Weights of a small transformer language model.
Size: 11 layers, 21 heads of 32 (7 for keys and values), MLP 1792 tanh GELU, 29.3M parameters.
Architecture: LayerNorm before each block, learned positions, biases.
Training: a variant of SOAP for these matrices, 322M tokens, 4911 steps.
Each number is 128 + 24 x the weight over its row's rms, rounded and kept within 0 to 255. Layers, rows and columns count from 0. Numbers have three digits each. The size before them is the row's rms in percent of the matrix's.

# down: layer 3 MLP down (transposed), 1792x448, rms 0.0676, rows 1653-1664, columns 112-223
# up: layer 3 MLP up, 1792x448, rms 0.108, rows 1654-1665, columns 112-223
down1653 097:108113130158115158142111136117130142130137140165116129122097161059085116094157078109116119147110078154125134114113136101121126123148095152117167112103132134140100158060094136101168083139119114080136149106143143133107132162115140144114119149121108138144170108131171153110124131136121090134099163132158140118117148165136122135145164149128
up1654 101:145158094152112141115102160147132122155124159128132108076155105113150138086149110142119125140104138113139136148146133151125131149119116131100127136157160107139157091078106162133116131119106145148128122113119097141166108172155133166072113162149092113134149102104171116141092118148108142134130098175107116136166146115077114111128161107147
down1654 107:126127156159114140145130126112154117141107142079103102117106159092132115129164115119135120129136131119104156148161107112119120115145129119123066102163165145153079117138128152155099133111092131164142112083117142115120138112156125161137115153101130131165155150115143105109145105152101161109067136129113170123122083115146144150159090133121
up1655 110:163132115131158127114128129144135101135159147137110125160133101127075128131142168136094140157176131114142117138158149168118117142155124176161133149086166171143108131113135157076131111092121146099121112140169132134169079093175147155121189159138141130153096142127091128116120110111107123121120097129132155119093139148165165157134146134092
down1655 105:081164161109128147150111153121153127126090152118116117141131099134102091171125100143137141116098144133127094119099130113103095123113138177069151115169135108155158155138165120167104156161172158113130126078121119119132114131124133123152119142131082131140122159152129115131120097193129120118145072154121125126125151191121109120084131133115
up1656 099:161183088199140143107125144138116135132136113151083169119139111155122110075151104151121140115148136125147097095114124108105110114185117126169126124091147163166128079131159134152091132110162106174110120085146097200085125155116121135150147105110154137161129099099112150106106130149121091151115147128119087133140116149128137141085092137112
down1656 102:121139162113158094108082153139169181081166155129113113083123162077175100165146113177149182139132138181114148154124149105146155126159103101129138122120116151134134139128104175112097112157157151130109166122108120163114149106174069116141109104139144134135095123115165132130096102124151107115129137131127157134165142111171102097177128144112
up1657 098:104109101139128079105090147131147153126113159133126092164120125117153151163119135190121160139155150163177139138154157157157108142159111156152128133188133178146079112128129137145086099123094110102149128127132132149143135149146162185141116145109212153151120139088137129079073149111135094128137106119158133129146155143140137131138150142155
down1657 101:097134097143119151148104139109146152134107127124129143128092142146090081122142124120117138135125139172160144103141133152145148140125112100126171150122135104128116142138145138111125126110150113103148143101104130170085140122142121136127140137108140151096183125149118156102109135123111127161158117141137131147101089133132121128127194122143
up1658 094:154160091103123118117159111129134144083095167153157130117126107142170142116148127138095119128146126099140109149158107150134122143154141088130162112126132134105140125138130093130146129110088113107147140149072143191091114118082146118160153136123145164171145111150134118110143138162127150119161134156132182122127153146089125133125111101147
down1658 097:122148116149144117136162169128134072099143163128092128107105129140117137137156113079146141154152121163151088112125141149111130134124137124094097131126102161086123127170157139104091114120112152157125108107153161148147134125169100118167139134137153142115169161126106154128097129163134103096155187137094148149151119142093151118159163155158
up1659 095:100156138108083136184119124128154128113104113118166128094138114107117124166106103148175122098142116146144151127115122158103163125141178113169150171134128091064103134154110119116132145112107166155136123143171123144157133125128123128139130111089162160085120127123129100127112134107172133142151113120166115116127110124140155138143190122154
down1659 098:163072119127161112142131137131139156164162120110187145164089115105092151121126120147097147147116148074072122123120139095161112105120143119129114150143135105155151152082117143137131133147112127128139094107139119095127097163093111124146168121122138103130166086103103140115118108161142117156124105112162106148134108095108153128132110155096
up1660 099:118135167126141111105136108138145128128198099099128127161108128120130155141151109109086114104122161115103141111131143101135139088113113123123127156129125130138126126145152121137142091144091157122099062100161141139124146126141184112107152094150103133115107156114128077106142156104140139133141132118132122148131115152124131103127107118138
down1660 083:163155096117127164147141157122146105171114151139092146120157146132140141115154143144104120136122112124129127126148154148138117165140102145105142125122123103097107099089125127121103124155161112110175148133104140123121120122120110155147148098108169131143162113082141140162154146128128147175105127141151112112102144157122136161123174139150
up1661 103:100145078144087141134129097125127131101111133161109112120124141116127111143133103057133153145128138137115145132133080135124119110113109147166150124186103105140135156128130127116155128134102092110104117122109108154112149132103130109099082070127064105156130140157114132159110152114131144158165153137091117127157157152092094119091175139096
down1661 099:139143137110114099130207160108148114114122119127153110147081132101161128140162118134137146099121139107151078117130154116165166098154168137107208115122111138120159158142097161153094088141108147140087133170101104154119110155115127139124104125091116128088159134178132115109092129099138139105135169142151161111139171131128067122114119166170
up1662 092:120160115094089163161106157088136115163130141111146133127104118088103143134123145200140103156109107155150126107152138117083158147098102127137153092116136136127121132140127115175157119144108160095139104181094130124155145170135131093170120092175122120117121164124167111090122120098102177159170115097132092181141161134135156117098143110107
down1662 096:142111065134122128109112134071128153124127134135148125097145152093159134136099161126142151112125144121150155161093140100121136103155128144098123140129124118149158161133143185095149141116150107096117150113107184161159123118133105134136142141084136094118155117100141170094165105156133095100121101130142120074138120149146122099147176159156
up1663 122:126143090122108126151122104123120155125092146148155087180149153089124141111106111112133104095179147135148099104153129140152131142111113116094158108160146120139115101093136111123167128121136089117077131111165102107182102124105131104121116101146144151132138112140144156145182115129120121110140137118143153156102114128141157138123087093111
down1663 120:136119157128139148139160133084165198114131124142161176146109136125141155110135155137140158125099170134145139175094160148111146130098112147115115126137128134164151181144129136138133157081143105116137178117169094133169147118172103099107091123096175142139102123114079152142140103165130111107111089130117128110122141113096128115115111093176
up1664 102:120130155112095175114121142139126119125114141157141185164107091147130119110093136121147147101087139164144099113085102145142131112096154119168123150140109109152132069103092099157164164163130089089153148131087118104139102170144146172145131122125119098137172178084180141148125135103101109122088159111114139096138079117134078104150149116110
down1664 102:150130135102132142113102145112168123111136127110129116163097122091067127102155151134102114171107088127139161137106101104164151101109127171127175114101153135136156133135100123092122156121101154156092156098134152124113103104152164150110094113168125126120090135160156145117164137074106117136133104112115140145149111143114135146128092158129
up1665 104:129124119116151112118140138115160110145170148125166143143125119151133132133115086111139157105104106151150101153127169094141134066129146119159118125118160183106129118115132144135106158148132152153132127087161128117144121155150087169126105135134166138080133159131124149143139125155141110086070130153120122092173127090116121136127115135116